Each number is 500 + 40 x the weight over its row's rms, rounded and kept within 0 to 999. Layers, rows and columns count from 0. Numbers have three digits each. The size before them is the row's rms in percent of the matrix's.

# layer 4 MLP up, 1024x384, rms 0.0907, rows 0-144, columns 288-383
096:500455425501498505511528524516459517450476442484487499442499525437480499543531531515467506490495532530517502487498539564509529485542481499531551542468473456531457534549510379519562431496459498467550505482496483524502454507464535528584532476531446456553469493560486510527480497479507455451
095:479544434541549501486519528486466498504481513556507562460493483466528537534507488533452584508476446476510446533509478570422503449514539477513556526468444423503504591557464425482521482536536473546488477494418537473458495520464494484526429389481485493428465509471516474439559536494549483554
096:602468440540449511514545460456498494483495489546532629496456527516507448527491467472454469527430462547499484523529475516458532480459433549481477544519502499504544472451510431505458563382527500499536499471468574423473538554460475549519477489442429533453489452446495425514557540466471466553
088:426501502517511507548462502443519489558555486425545547519498461477531466517435537497542453463487519558497547456542498474479516561454540475518491515547449505530485493576555388517514443476537497437473543551461516529503439474510475476545490497541551563478517401504510448554505493536536580521
097:478490479435576490467495552483499475515458463429538578475537469595495556559528461452551526508511427466503470545552561547547549474521537505488516518444466525498519427480506525504513521528519629511481416534507534481432515501528491575504484497470555497432479601496487427501443512526517497470
096:501578542469503504546413495497519476477531483525475516507548505470522475510568531479553477531533574475465470547511474553512501517509512499514561460577515526529520524523478499537495558520476436501517452521500458521580478513419534558492489510533537529417491494493492481543510485510438463482
100:456554485461466556571538473451486504548527494499453502470487499493427506497477500559512469516531482430523548524553510509560543525459528476511548462565507489519539466571526523477514517550560459523520570484505579461525550465470573490467546524490566495504509483500503520479440489558441534471
098:499411510506549533556607567485541540432508439499496471507490544501444528437471518519516558527458471521529453492522501527536533483471502475514460524556500492554419467550502582506444453427455498494539467484540496460503540464399525509502486470495534497507498540567443471543378482493512465572
098:536476466438489478491596518524471542459572456532499515496493489519446492483501516484450482468524481485527566506546538452590529461561493464396509569587506443489437541557479534476477444482535499565488452502507465511447467486499475491529512503544465506582459505462516480555480464506536492536
099:499537527483494493567503509497475512505539472512498473446471494434499553468566502487451468474425484508472451490475540445450446540522474477538612524497527515538499518515424554550500452443551467506583496532549465469535555436498488569491511516491478488553486574471525568415553521465467560452
103:497546476451490542534526518468443539528542481484400477511469492489461473519477549511451540515460574468426495459508464499541523576492455455515424533518511491436512382531472493422453540522506489523454486453524523457503516519534474469479515467477455559451487499454495492428520480504482526493
099:422463485476507515544481493515521531496466530499532412495460500523455438538457458539462474489504525476496563524504496522393469420515425511554491471482488537485542435501521413468528533527476483480526520530459567573487514515516472551452467496506425548534474480516489553495465448482543507520
102:420541504459448564493498581460505509494419552467565441545475530526531544451553501523456536437540490541519462534544479513517517423455492498535436483520543546515513526541561516537436452524523522502524521468444477501501493431530446505464527539457539477550491521454456547515458480573455511482
096:456572483427457477547462556569488536470520547559530526456503415494503497445508494499556459517567480547574534469531470513472523507447496585553455499491533472461471541483458516510489573543502492487545489501473526457582491473488570530544531510518535514470502494529483518541461482542487545516
106:515514480490492573493487524511528440454402502499474482473522480441523499502492538497474443496421499514571507417485471520528526491475443507501458567573528479516570522516532472473538436473511526526499561482458494407444502499537484601452467492528434600488466496541511558442465509460514530517
102:539534585499486487511526501510521486530439471599524469525569575521433509473479529460555530589522464482519526501518546515464578413530435496518543524502524499480580527494529447545466522500538509454490459511449467504474556506573456452509475537441525512480503547482479409477528470432436470497
099:487454513514508597450462525473528475521469497509540508491466476486455465421504568468561475475518479494524537518435521503442503550499550524489505512515547613552517501533467496494505530458534503439488484546475579425447459521451505440515456419468520471510490510455480458506502519493532500504
096:519582529482461490526564551523457500491482547504513505513541508499533512412471520495541465515506462563472571513457574520511427492539539531550510587447443475529497529494528491544518430457452509555523514496473508460479434543537514502496446476470516485490550452488528503483516400507453496497
106:555589541501569462509500509566500584486540516447474449512492525521508447477482468506468466400461440464488431517462456488517512458519526536536522532513491496570440469481455490529404472547539493533516447496449546490491478499488494405528539511442454506513479558493542507508396599548493565462
092:496512524557476510454541431506571509492556515453475516616487522456461511437392505468500520486464548485541484473479569557611468444451537511556409548470525467492502499472482448478439492595449488435531497542563469481533580456490491485507539432504533487530459473483461499418484496503484480466
107:485452485525475484562434541464532439422506493484545515482465548487458479530585483444543469510506505575462462533489631581505447548467434516462512476618471469506520483503585505524446532522550517522530470497492524506459474449395537527510463491444549565460501479526460490597461517526447513425
100:414509516450561501527465611511506477458566527601487611537483511548522481504577454470445532473503470523432427570453485529459534483504493470509552517473506447539469529483514459561492461525466524499566488514487494509528525422515544451527491489551463461426520567523494519529500470574468425453
093:438550502449472494534484477539572474469519530510484548466502479498447520465597530579470478572558555447634513484522449566490543442531551522529444555510572509521462554411485514524535454498473469447398501606510535556528495500496499458509487510467488435460529508584545549444504574565447491502
094:460561518492506439478571559498504496603499453508404538553525533480428390629563489414448492470523506586493475464455426540554548526513526507512489422536482597460518463455454530489463472491464594544485513460468529385437529520562482438498513512652479502517466527550512505446517509462486464557
095:465440467485436461497528477557516526467518478539497424456511505428540538508521492571488478552514523470494493531505476483477542452541525539511584532568456496509444566573554570612468504508481513471564459527559490525510472535516528551495516447571540481449501577497485551522462500484468514505
093:576475418515473510483442511481517537444493478452465495486499484580526501500478493448474482530482505546517466426425511560508463477407469524467445498485563492504552529476490607507548455416494516483468482454436509553487487472445546521511466505450501507438470395544456492544497513563488491541
097:443439486491465441519506492503474354524542479484543530456559519400508542434456541531496589541536529557462530441573501587495520491491509510517533479653527530471573460507481460462525527547470483514482456507499506462526503464500450525512509514557452534492557470442436532444432515499505498476
098:408446499541525558414537543447438531483516512456516514517552547518519472537472493500497513461498481486481468493515480535496521503484547454510499535503505464500389527531515494512546519494512546500459459526464541510556482504460468508491521495495467563490496450445450496487497508417519522514
098:515523551504489423515473509443470508546483503551460465477577458508429453483552500504512521517515482513434476498396451418521467462503455497505534548513494506534550533462430538454519513511517506509517503545569481528447385462397475502551546494483536525486476496531514473511480516500458481481
098:550579486526533532546524489510511499449482474448476491527468512493518461505586491476500513521468527508535487521473562510448460407512531612430524512439485528522553429493519469524598569491474519485440484580458515521546507465486496554542506449550466423535509508503498455544489512442474421436
101:511603499508492584480491554452454492519474469478564554515504547469555542493414406456564507507508488462559524490486501471488501541513528440423580499540559466478489503519465481472499487541450458555537509443518539496465556521571496460526502518522503483490493404505534520486489472468533483470
097:377522565494552478531454487532513499496433524553513556460560502517463512471465444551443514431424506508484502500446492524508525469517543536465507435503478478478484516469495525640534568498516553503525461482518490514509521454450495542408478474542475498513509494502484492476486475520504514557
094:513505558425462486454530513491558494564576558483564489526540446545552494555551438535453555509508511472543452509557466526470494551453571516527458485573500532554499477521606527505525548480493523541454466578557467488526501496559446451532475525533465541526502468495476493518519472536507579504
096:488521484590443485509494529521464443507468544453466486487439547509526562454501491595486546542522455489565507492516444510516471527521530490540419518546488470492492469477525423498461481543541480462534500546483529496452429500428534506452431522494461456516519581486484552449456520451484518451
101:567575507492527493448542508487551529446564491505439579459567449475497486536527528463463508467453450468485512490460497509519473439492517485529510545515426504527523470382454491502550465518527525511473474543499520503462485494499464517488499537481510524486512436488487476521540559490531500551
103:555487508478505627494458500538466515514447491520503570517445491449455532531499544509481468474446576482464563519453527485475552526503473538554488502482422483522475532531564507394482548509484479475496496556447560541470512503477518479489487473539535541528554544476578574452507464494435553557
106:517553489494544484481473507470531473550477529478490513500504507587511503444526532486543493527449562521473468503458428472465482533455575487491500472532580479475536522551476493486492533447477430597489549508456458482573436552478528549515483452479472482542501475489425469482517453449602519453
093:462502462447440513578523488531487568547514499483477411600462527521531521561495505483490427526447565485528479518483519521430482475574521489513493523527566522497432506530549553524495527455501592510504540483434508502499539556449473461432463490460525530413491460470461496563542488461485527473
105:546491486501435516468550511430475508491514552497585570507446580539518488530490540543483487480539474535526490519559470530503523492484494459527488452533486496525491475553533466454504497539538468524487496489520545463502475522475504446490511494501504457511504570502500498610510481474449476528
093:477515488452417565481505489430539567476491544540514498534496465527458539497572533550465484492514434519533414442541441477506501524406476558502461533521443497504489540493493467429445481507536494499421542588479427537543507521534532468554457471510509493457538486486481583421403473512491481503
099:477438450552403542518544476530489539573396520495444464445528501533434533489530444501515530570508480456502460472437495507445454484499540484493495554400518465526481469509512506481493489480488482571490480515472479412440517492515499475478524449486499531485532526507434445510481472479483482512
100:507493550533526532496470486452532453494464568447516464411422533448534536601543467459496442516503500542464509497425542493518464450508535568518495484467471487483572504543477537503488469473421460493461510471455436539520551535562512455485545566472549546509503467539503434422455509479507518499
096:493449526522517625498507424451534555482474526450455540449539498602572478453515564535437476502454546488470533463453470508478511408386490501518559472558467497546531517504530475530548508451449495465524517488516572521503530526457525512496537574547511510497488446518567539569477486532454559514
103:531548497520503469509522446564472511516474592484546556529459450486507484513478476515458496539550465495507488525597478558485430518492542490485503514456491463466417456496489391471521469507478523485514475470486505493572448479439543462510463500532527415524464448427503467457419447490466446540
107:550509524492549510470486428504497479525461563605493473485544498544495569553512529531526562424490511516475465546461499511494530534533447494448477498526580531493488450550503538503494473421533505546472450500507439487544510539490478493696507509487516490556518462562504515583494486566489494566
104:457504475503555478497472540458499521479461482575511461490470523492490528558515532480471456565506501445497523424465505538444577487542436504518522459531511575530559501487481501484534526499464457437498524519461581456512538508511565513481588518543495508528506554479544425531466545517467537485
099:477553445572464449570478538477515494475483465506515511518455533491554471607501552511442547494461527473510478520588439472452556506405547510536532553568467572443446509513460482430545466537539474537444502567504480561539555513578449521535431443579478518517456527570543456509527478531498521476
099:518454493524550572504475464515546468497459558545529526514480547518515512474478535525523459475515464497541527566535575557455463485453450460455575461501533492482399417490570533447485536534477544497536428532457543574448514446504541519541538532475492526502595427442510516521463462427517462479
097:499473484556416553505528518477468508594487532503529493503535464489493497563446458508441469539511495532449465509490477550460534488508478435420385489533517460495468559480488459501512525476565467515462523455550512454557521557492531539430503492559534527418509527532509510545549497480461483501
093:440497432503488436423528549477461520456523531431503444476559475487574510436542499446452488522495540504449483539505437517473485510505502495577481485524526465435547452418532542512457463427515439552499498504459464453488530516470501453458534479500411516485442527562474475553473522516463507483
103:536510470463534517551519462508568448428495573486527468510486448481463529540518525524575508486517519536425500531516476564486434493533508477478424505520508421471473504540493472472572465495526528557510502474554518530517450487567534524500471557478451559491547490559487540518469388542526419477
095:446511507501547533459392493478491549537521499506570472547553483501502421505418495576498501440492568528518467470450499512523568544513465451471568496541501486519522517501508536485512508467551390418504480541444519430488453465478519561519490527488513479473519553517447499484519497522553585512
100:551492448491479551438475514538511511537441458457504545504537433464530469542437523493458430410461513513454531540489434416428554491490523559426528534482545485496429481503519518509473474464587518441488463565493462533398464465435512473540479584562567437503482468517479453514507556480494599410
095:472504483515465608440477531486530521515553497432424500411492408424496464484495472464534456561488560495517558550487498504490461541558485519514522517477516494481474486475567472503565507558474434455480534423572523544468515439506481456477496419582452502488489539518535519563523484473501519466
100:439520503477503575525522531520533553495443491574468458457473579504483469464513484549439610532522563485531488508482496532500539508554529475539524442456484582497456508520548503502512489534478461514507530556565477529493510496482462487510496445518458493543553535515590476493536490568478527485
097:411536489470458550442477489464427437478490464591492489481505479470489478539468445442425428456501497520541537494477567496457474551459495499463508497500502448517453467498453484451560538463516526495549443469610524509505504445484494483501540505556552409485488458494477506420512552434413556498
101:441511441487500495505458525458564438498415621522532517623488477457499470478509507499444453525475460491477548444464470564487412467505508502529529580472455487521514498485525490527562490455515546533464539525481547478499473530443445507500443526508506570513542492560449528499540467538484543519
103:505497481476529467520537535515521494532506495476488493525477457494526510507481569545471480521452512499537608516500391469470520508496498463477524604461463440438515425517444497485563477496417551537435553572557527510546514502468455440593549540568504514544465509463546505541539458514421525481
104:551448474518504503572498476534472568461467518538575436546488505557453449518540429501413520448501459489528510518594404546516515455513554540492482505425566530513461520488521458531478453476475529486529466504494542560532523473486507477495405531503451483461482558478419386457477381533463455496
098:489408533506418502540471539472488457504516447584532553513528566629511521530483517466505487542538468426555498559515510516513479527545462484511488580521487470436538492500460400545559561514482495558460572507456494484479505477498460579439554549463526515482502500523510503409437463494424449506
096:485514546436461522515489538494523534450532516526464535494496543484494522483508486551502443478488515527586431488488491499458549450528414480488594408520507518510469468456413523553560452453496426470384553513469448503474517468425487471473453511482504498516520573420486538524499519537504526506
096:544514482454618535459502456523528551526545540541485520498514468478493521508500527439536474481440482473525520482538485494568466508535516503521497431536488515559453518402515562539467505548501526484526539464450449491472569470465440438490547498539494469478503460486515525470462539533495520536
094:534523522482611497487394470470492488412523538476465527481520497496477500499431479521503529468509426476492498525515545502566503450430583539527537569467594557514510519433528495491476434512581463558450460538403486559508433506478463451484531461547547557559511449465460472530568529523529497531
098:490457554505489491520489456551543497517532585509474489506478538518526520505505474531492476547474503462506497535466531563601477486442515433486470555567537517475488509480507438546485510508463498478515490494458531532500476363505449472479534491519447526488478447511447514563524530456543486516
103:424481529539441475457457453549474477499518524504492478492487443427491517580497426532500471590448466538531505512490546514464542496551435535529466429507519452438469518520455558545421569531487556504481522461542442501501529494474554493499484457498524485445509473534473539429538538510448438423
114:507483579535574496539518498549466541454545506517534509465539516484547506501498500481489509508502557539564544473517520496468564505462422471490491516511487578497473501418456421572505507506506573450524546493557436552498529454507478503478484484484503440518499551576567519564487478540488517530
097:537482409490491491454479504490514534566404444465498491471433505410532466534507548478545496519584523518430498564412486570545494503502532450515453391485573482521432511498517499573462539462468470476479551473444517513512505451526494511472508518416432467528522547487504500518545538436429461509
099:460543449476449518537446481480515524535565504561453537499497441449454484503536511511514555516523483498604546543575562518500537475521497552413495555519480475599474546508516437506459450472529525545503531543471469590449566499543464529472545469485458560477526436483471418489432497507483565519
097:522536480526477514516495514517476555477511449479441549511499483522500538549490473462410503450511475536411526470545505566509517452457505526485457520467435467483511498525522498520515535521485429555512570459528520535537437555521510509435541378489469519492516453516461464519442551477573448506
100:525492534517523479476477434479546497480565475521542474530534573503438485572495502564560553532410518496478505445517517587551454526530531497531553440571448490485549476516541494526491523554499500507416514496458498513541568437440461378471519549484481524491519494548502475542479512570448524461
102:477538489415546553537527559496543511458479471517532498528484555485500505522499496586471416582479551458487442505523494504518506424486438435532526442539472612540478500516462505543495588502523500450508444548530542498515499547516484451476497455526525444508535446548507501485491506469561494495
101:482471503491476536531495563472479455482486529484436509541551481475487532512476472483526443568556526485510475446540428545510499557467411523509551508496500482546508501534536443563592474519518453561513481458451458487501510466515391544549483499490458443522526457450463513493445521555488511510
092:496499507423521547470523451519493435492453450544516498506572494446531454541531497498529504481471495564520431495395491556542482443486421527510382505482445534424491489497473507492548456520532604449508504501454536554501490510524472535472550514489572552460459493467575545488473553443473431509
098:485454461476501443493492548453443478493485441504437486547532515466571542507511511510516566430445502451579507553523467460483505501468430460568491524460460512509567578497476528536513500488572442506468497465487473524455489482442477587425510480516533498496462450484490506532494495449499503484
098:546456549470491474477503464494455483468496582455508498505472488456563504485466506443522526470443481488508570532497516445458512535395491541524492513522487414558479490557485545515512499462550517566408498557419441522556450488407518518565464541574526577433505512523492507497504419547521530491
103:507517575456514453514550474508497538451509549564494556523478531473506577510502519497528464455563564531447378462525519502570493421491479603520458509510500514508522512471516504472484497451537447527493512521472504503483474627505497502499600518593424496547473539485440572454563502616454541520
100:513478587447464500493535502565454510520509504559525460528516534520516588457539459539469571521529464475542490479539589576583433517488466518500533504442510491431562507574492469499527421476471464477618550481453488444512467547491518517495447518479430426504505540417542547523556529488527492577
101:513505610607534527467489467547521521526543537532530453457504472497523467557438482515537481525464501499469529452532496519483504506484511534529471474480479452523435476530537502568515507572469529493526499488434495536434460542437545527519453475528483525568548473534447461506490517510518472546
099:552458464512457485506468525569512416449474546530447478517547490476456505488457499496423479471458517478502459466481532529548503554444498479438574477464563519545476514528543529420470538489526456541502502523550433516442484539484503518542535565513531485536503475595567489455555452489480534460
098:483516530463592549512561471543540388463494471438411565490429409490439486513471545571471479451498523498508479467508455437518503538508399572554543551492557506578520501365536560519467554477502497489562469498497460479499477465498512523566434427498493478484491445502505518520441522530478535481
101:515456464536442512482492470456421421557510455491502485540491521608476478444505561461537534438494496505498523523500544468525480535418425453465498407497530483499443446523479546465499483446470475488426460484456462489519459513418522488518507505435509492539492508500509464525534469545489434449
097:454522526546509459551513469432459500524545529434508477512495492526424504566507466504496448524519530497544547513554455520484437520475430481518465404522449532447478510493510496486510458525513498487518527521541514508422504470482537504519528489536566510491488522442560590492514467513536550499
117:533486508451448530486491514539474497453450543578462456461517481585528553489462563462458518430408511450534494459505429498510539556497507485556483501532460464484497525506599450514523523477464517488515517473528503467465543429510433472496509500492461472484378539510486553493508471545446393542
101:462502501491485493523473505459534464477534447504562452485528441492477474467604553542409501490493536454546440480559552464531459481532486437496486494384513455496544471586438542451481522509439560558448495535503440458465435520548509524459536465520477518536522542539494533482521441456484472521
099:502515516499496525496478460477544511505554414503505461532410506492438499568489551448510552449482538523528419520516514582473466439556492479549527463505499404447515576513625481435552474454481560452510467506469512429548505467547537538570567487488491409525519474530464530453507451449506526552
104:562534503478518510442446540503418530561517514459482442499503497565494410456480523500499527497448467555453562459443524414516478466513487484556560510476522467544534457505598521516504470504441468489414513473482506539500575502537546463599529547499552480556475421504473490476487525542468483472
101:542493426504480514511487464525512517485456446453487502535438518552621522513477469515518387510457506508543547517468503528542513547520497569485484487443447557498488445504495509504505501458469570469495544489453533488507453461490544551503475514408480501528466498502419557485491441454505508523
098:518567440499442491509541564448474584439437540430465479459548564492476496509480527511528435493489511467479469482494526459497544557541484521469545536465504518534483443467499471533409550467530575463467532517515472488440441566523470495467483344477507526476548456507516471618512500567535507484
102:476527451470566506415469484429502496490501523476499452481482479417561511459578452503537582491503480501546450533410573488511501512507418516513517479518508599529497456533548485481589468501504467477508508479452506561535511535481499482559461491487536489436544566546458563384576498485545484552
104:434473524506503436503546541507466520462522528457547538520524551555552482533563513530606478501449489538493503544525503467463526455541456511456524482482456480534513502489557490462463497562574607533441479473469592441508465480497520517484512455434497519470537427491535516457419500522472532509
095:475472525470517475481546480460518567532548486549535577549501542526441448443497556506476545484553448450505515521500532483490569484541510511530523445449544482487465430503495469530564495462529426501483496567412464468531496483571494460541446479491482508565469529580420444538495502440459473549
097:598469481525547473585585495511490575535461523492479515474534496466491550541476531487518520480520511496503508531511520541493508576558576463525553523566447496432492465425449485463464462461461469556503488516466455489543430548456566550479470581510509452520485477416480493459555490465491486477
100:485508514480455469499456510465507442546529511511512516509524500510493532533502455513493455503469512468476479564435503477574530507524537441487529552483532587542513475519406529551478511416521513528468445500528469549450550499520483523533552573465472509489379460450574509581579532542525519536
091:429517465505529514464509508513492448504472502473476494470549586451543535516466482566468512472497494560509561406454535480522448580519518456502507506461531529548466527516480490503429436511527504447539461505532520523540496460559448509507558510560447571546434491457495537502458503510525417574
100:574418551496458531549494554496596432563461464517496541492456457480537502471508488433525504440555461496492495519489417494463463510508514524432493533495457523490462503545506511444486534523542467480474526514531463461508509517527504448525421512497483486482461539487517485478533470551432528458
118:469502541537464561506456524507528505535509432519521464501553465531466509540538476523467456474471518493515516509529482473449557535550505473538460528504462445483480506470493557531461517484548506506447405494509537536533510475545456496446511447453467545535476471647462526530481537500512445500
108:547464541424494575520507433571485482458543585478479585468462546497471465464453497533549507573507535502441523498454475517505502489442506540478502555538561520499496537529467506467575478527440504379488613465499497442558533485474447486456525448334568489490570490497497436485480566497537540584
101:525516531526491523537530474480493476521521528489446584477498545486527438467512459504425515498495461565585495565470447496494537513546514447476441478410470514483445539521490511511503478438457562503511439491541437530521423510496483438540461490484523487471487505444424560513491525477475471620
111:553469508482468538497446533464520463533547497531495443484478554544454508530486497492495504519488484528446571462527451559496509551481491511474479492497549432557420617516441582511529422571499387452518455493480447515478555501527457511509452492494480436553520536523442507528482444502496518481
101:465442552493528488451549466415545542547410549501490481533467568508487442539494511474537477515504440516538480525482494544459523392552463483516595522451501473485518484498530511481511494480480505515541485528535534547520478459444502515493519448511466501503438503547543505527479537512496429557
104:487549506539494436560436544497538523517428516515494507523520517526548510541499536493541555509523525541568516472509435437541467480560455500497535441529562538511578517452525539522561436568499488546532542494440435487513512589507540472511536480545495528494501505507487487507396475551478493451
097:440538527471481522521437525545488478525573556497494552482599500530574494476511496490516442458484536434501561456513530562487544572447613504481451507530481556457512410474529538534457456505559440515506446506528502492456559496519480476541457537450515507512453524440497446508455467601492507489
102:565439433465504504506491434427496464492502590498557503496464496508498532436493499459539510459619497538483500535454480470549539548516530525523495458469497518508490482494479516498527519411557580490483456508515561501442474549492456447424456509597529525515581580553465477445449399493521484551
094:516472517550487564552469431477507530456475469573443480462429476455496490496551494493512481419546563466545491492511541509514477507452489549532458478509520508528460507488439498502528567539443467428514524472493528465518503518486505485444464522429508423423515465550537439500481605504440571482
097:491472524509560521492414502481539494518475473499467497429454477556474441455451544503484515475524501543565558451532487409511446463425515554426412516501515569601540460486433506515546556487505420508547472508542511493534552514520531416459499592581499455631517377520527502508551484503499532527
099:572497498630469434499495468502521482489465459574489554418490432468458531472534524538497493566532482502440482501500496470495473558512498513493516533523508473434519577525488499532537529549453509421504447475553566473471505497504541479606547479490551474458533510544501455536478461474483536537
107:441465497419534429463553493474559525520493479488496525528498503516498468497499460487421499466610521447526519502439505546491494468457504567552494455507524539441508638542480537557515552493479488472464479509483528526556579526453523539546510498411487476505435469526560450561472509499487531519
092:419544443524505534529546492484549451502521504513502492468496411583559434522425555497459559530561473498463516531428500482532485517445505491511535465462497565471435511446515544477486520544458505486539506469508546459499518506490492467427503495491473511589420465496477456523596529501522446521
094:564487502592419465579461511511496510452522443500499500516491472475456507567554455495526509479441512476485520549595529467510453493566408480452489461551499534527422442499485529499549474520495599545534529527427503532531516478536548506547494529547530502499431601465528481452562414460489497531
100:443537486455451519505471488464503484507431461515553487564504487454543439536497448517515541488581512485499505541501420487526553533464478490546513512507502511509490538458542591426460458467560493514537479465535545535534532472440535613523550524493511538477592487521521549488494538468496455507
099:514547451406557390452486476517454524486582489556421570528439491472499567495471479506472489453492480510533505561570542526494430472517493512446545512521532468426489523518500500481429482512524563524491452527570524499503557457502440489472517518494535502567434456550559523504500530448478498521
098:562484461495465567573459549477484480455538478471439429500544523523495493534479464487515561489450506477482500520538510499483567507561447501512526498475401568501533528526542491585513520441501508500520498556467545495525504452529517469568460468558438564462533478495531528481493459450535521462
103:481463436527492498515507487456464430524496483546513443482517588484505559449560521538489470461534450541546493519581468501463427524532493485490442537434407526512458458495536508432457503463537478516453504516549526519506560504522476526454561497473517481528458480514529557607453504434501508499
094:545513535602479520479451506525500529497490557540577423534569498523451506523544515498536439490486515430520516485499515465443490527516454482525547501528546496500427465486439569491493548537499507454452522529494510534559579484445449534452558499509560421541549516429556578529510520498556490552
098:493536523466507450506520482506530501505515526542516491516459556548450527508558560485515471506579599515560461498536463460493533506490575458471456451504365502549532456427443414495509544505420522528464558514494497453506478476536573572558534543497502476486479572544476559487582426496519645535
099:466536552475514424488543484521485509478531557479536504489509520525520589523469526457538468517502538463489468575449533499525576424497515549528457556485450458507496469441462442466463522560499489529487421414470469502464521497493492463556511449491518519471459445510551470497546459471516449540
094:442525579469532523468522541479505514465480538481462506473519469523503459492459517593504544527525503539455561482549469570457528488442432465494524533536504485466516484471534465444521517523507489505558532508516422484500450561540477474462535596462531550530519531487449525402432470603469472480
100:510439552480517493517508470456526504517423519457548500604533493534568534538506533446469514384465538547434583498455424459513438498512561581489484494505594528587541518511537432522506531485491514557497480505429471512484557500452431583432521509483500440591465555403541495444469488498427501505
106:517559554506550537515425460543451493597487456492560447446487494538564514483531505513533488438508436482507506450553463447492576486518483475480529484500533390540557538483443428457446441486599465458548436523459443417510466421587498536531535542509551446489516506499553533468524476523489461535
099:466596516461582483463416434493530507506482554548490573545592451463463572526508517516532497432509527534504523426505547540564457526496557479494532531488454492510535549550463527479513537515457487496453466485486508470475489509435548507434432508488443532425536422581454478534497525520485453483
105:546475564563482585490527536523487504528523483510557471463470448495497510496641490531522534501535586501459449523527474475467503506515585435482482541558445501554589519541585524467467521512520539522499561514501459514545502493491457483535537491576519447514530484503475466479507557555550427498
099:494446460551487533519425458535503485512450461489512546495493431517494518461578455485455438482488498489527571507529493500454577468575556520523512540456485531559565502480501488518518473450520488441501494491487467542564463477497441450516504546520544499405460539556492487521525505449488542474
095:465457472486503527527572534478562488487505483455470470537449454476519478480571462505549506439459501511491551502509541500497504464524513596532573554516445520488529481515522472491439446525502475410428502569511496488462528463499425552439455542401504581584501498404461451477506532522465418469
090:504521548480498468526513558490518478561485447472548493497495491538484553450480493486419543525539441505487534441500488566509489489518476500495555529523496465493379514501466536474526397499555507517529511549492549495532426457550465552491496530471560459609524518545459454473560556548445418507
099:532468467497457507477561480469493508544525518462489436415506521486520480498534485494510570534530513528454472478471489427402500529475498509470444533473525476501458582548497515487482553488417488548481518437504575479443457473439495514588439462601504459551494432495509446570490535512480514478
111:505555440489578525480532431474561437462506580542520515472519453548512526522439465508506537481576533502472461469502500478512463471554470459544555512478559558530622482499539487441447386555503512538506522483482440425540546483439488490523490539429448571498481491555455608418522467523527477469
111:487504510502554486535454412545421573492528555477479486470523564592580573492507549555527514565467484540504467476470447522480446519509514471501451514512497533512486487535505469503513581514547521432498516532445519462500513509490545523478492527509570490538524550522495532490422490575431485459
095:496513515544453446426492497484512517512446573542536471502477471475535576542477506536486543532520474515541490535485498542501458476487435492538529501603539475468472505523538513504451488582475481502539471504499526475429502461464512459494479380556544512430518448527503448458545482460538510446
102:520459442549521503604510527492543518509542521519516560497528482531459423522498503473504552482511444451565485430442583548498397528509473520544521568514530496504462393456504567537390538500508459479472447456443532544439540554516445532435506531505460465562454566485536472560495457531492552518
103:482536570474444483502476457475542564570532510486540553469501480492463479474533503474465509547516539525506529530456485548571488552533430479458546512471468468465519521431531511507520545502428473524507513433521548558469495499468454457519486493492497504509547510389544471578574485516408431478
105:552485471478468456545497524547499526430506509407563457540484497494455489507530455509486459511511454536530526457458552492494513436482607472563522559487548453421458473410439527438500495526492525548527488514467487484417510500486542415467524504446495494449494475543499545407473526538494525482
105:514450493488478480530433529569440493501547510552593484485400526461537488495535480487477531489519526484443554482496543535498514483506537437476488477473496556489449468461517498407526492460462489523533445475426499471457444487550490508552470548511523418517473492498571577550570544522483430514
135:411416499447536455477466508458542473504566395439524499483510457542498486397545486566520440473466501515490493512560557478535482509520554469499531541513542457463444497475517567472488472483472440495439492390559515485517444472502412478471496532508451475471476550477464477450445520442535433498
098:483426547550449522568474456507469517506522463435480487544506578449481459527580576428546474503432481502401549492534493517530533533526531575559453534524461503479486518544528425528409562521409491515567500481477542495482474455450469567464450523511469495474510515524495521534392489499517519510
101:529495496535528539515562460433494500531481472477495498474502401512493557464583484501568422486446480496518491483574487533505500537464558539525489477550520525478471516470448483481486537448469457488477505488488554548479501498456427497526502538494441474538488496518474564490436529459569563514
101:459474437485468485482464472504525491485508538471424527520491540535519543528494554486563525491441476473523495538504430457462470459499484534446479554419543526509584579514507493515487497486467498496560514486502514502542468406523508516522560513489497463464515463542501436464458509550498436452
096:548609521512496423530498516473489517468539527509566494478509543476558525469522547489513506449486435520503546493470573527482439513487511514446471467541467521578511533436445530464452477524532526490438483489435431545489471517500443566519523511479519566477486518571492536537532438513512477502
106:518543461545468470510533519547479506509531533553537458511498452526467584592500528472480531474552398519492514554445558462498504466537495543527510519495490496499495443490527429533529498570578496609491484483539467526480527563496480559481502502439474462492533467461542562510445536577446380495
094:508586511435556499545550483516507416488515517377553435536489530531527474455516471478571523477461480452458503501515534512527514477545506512463554507511485436509481525521544466553519395495548445444523456444493488487503499560530618436439592552521378507489503488440537492479466557489449467465
111:470427475483542463498584503515550554497435515500537485477550467521532500471490475521446494563526573496444550522496489516474519566557578514490569401515544543498568425554498534552526494498532488481483399515474554437427526522489453542561556496428506517513432461514550476513504463482496506546
099:529523487444509522478532538453521555484422473505541460480488503473450487484454537447561552461545502497496483477558523551419475567554459434469421588491534481530487523449543508494506538544448527529460490484510439532598549469514630452537438447495473576476500462421503471495553492458492504523
095:471520548479529481514439577603466464551498500451508480483580545637454533550498469458468510520531547520496477462482570531489449550490560550454515398483505465563508495562484543494536493483493450494503420358483474463520518490474514526494505484539549487475458484494523460552500489446438545565
100:521461594557527490467499492472459441451496450487484459545596519422412511478465478550522480470471443487485552474450516551468560500553443465435501524476447581555565580473527508497538524510515477450479500520537496500509512574400525477503510505498475545473480483451523561454510539479530521540
093:493440464503569556448489535564508515491498466511471456514535527512505450539588514487492502529492463490469429562550488480546501537538483471465542484567516535503515499481541562574458519478553496485487458421499487389499531473553502468486453471521515501541480537451473499580506515514558391507
094:508496534491516435494543535471551587480464563483438556474436498539475542526444407487467484523487441422468547515493561533417537492529483538516476452547467584513522499474513482476480512482533500439480531427513454568528575422525533549477510529511531521474528514497443476435492536482465471469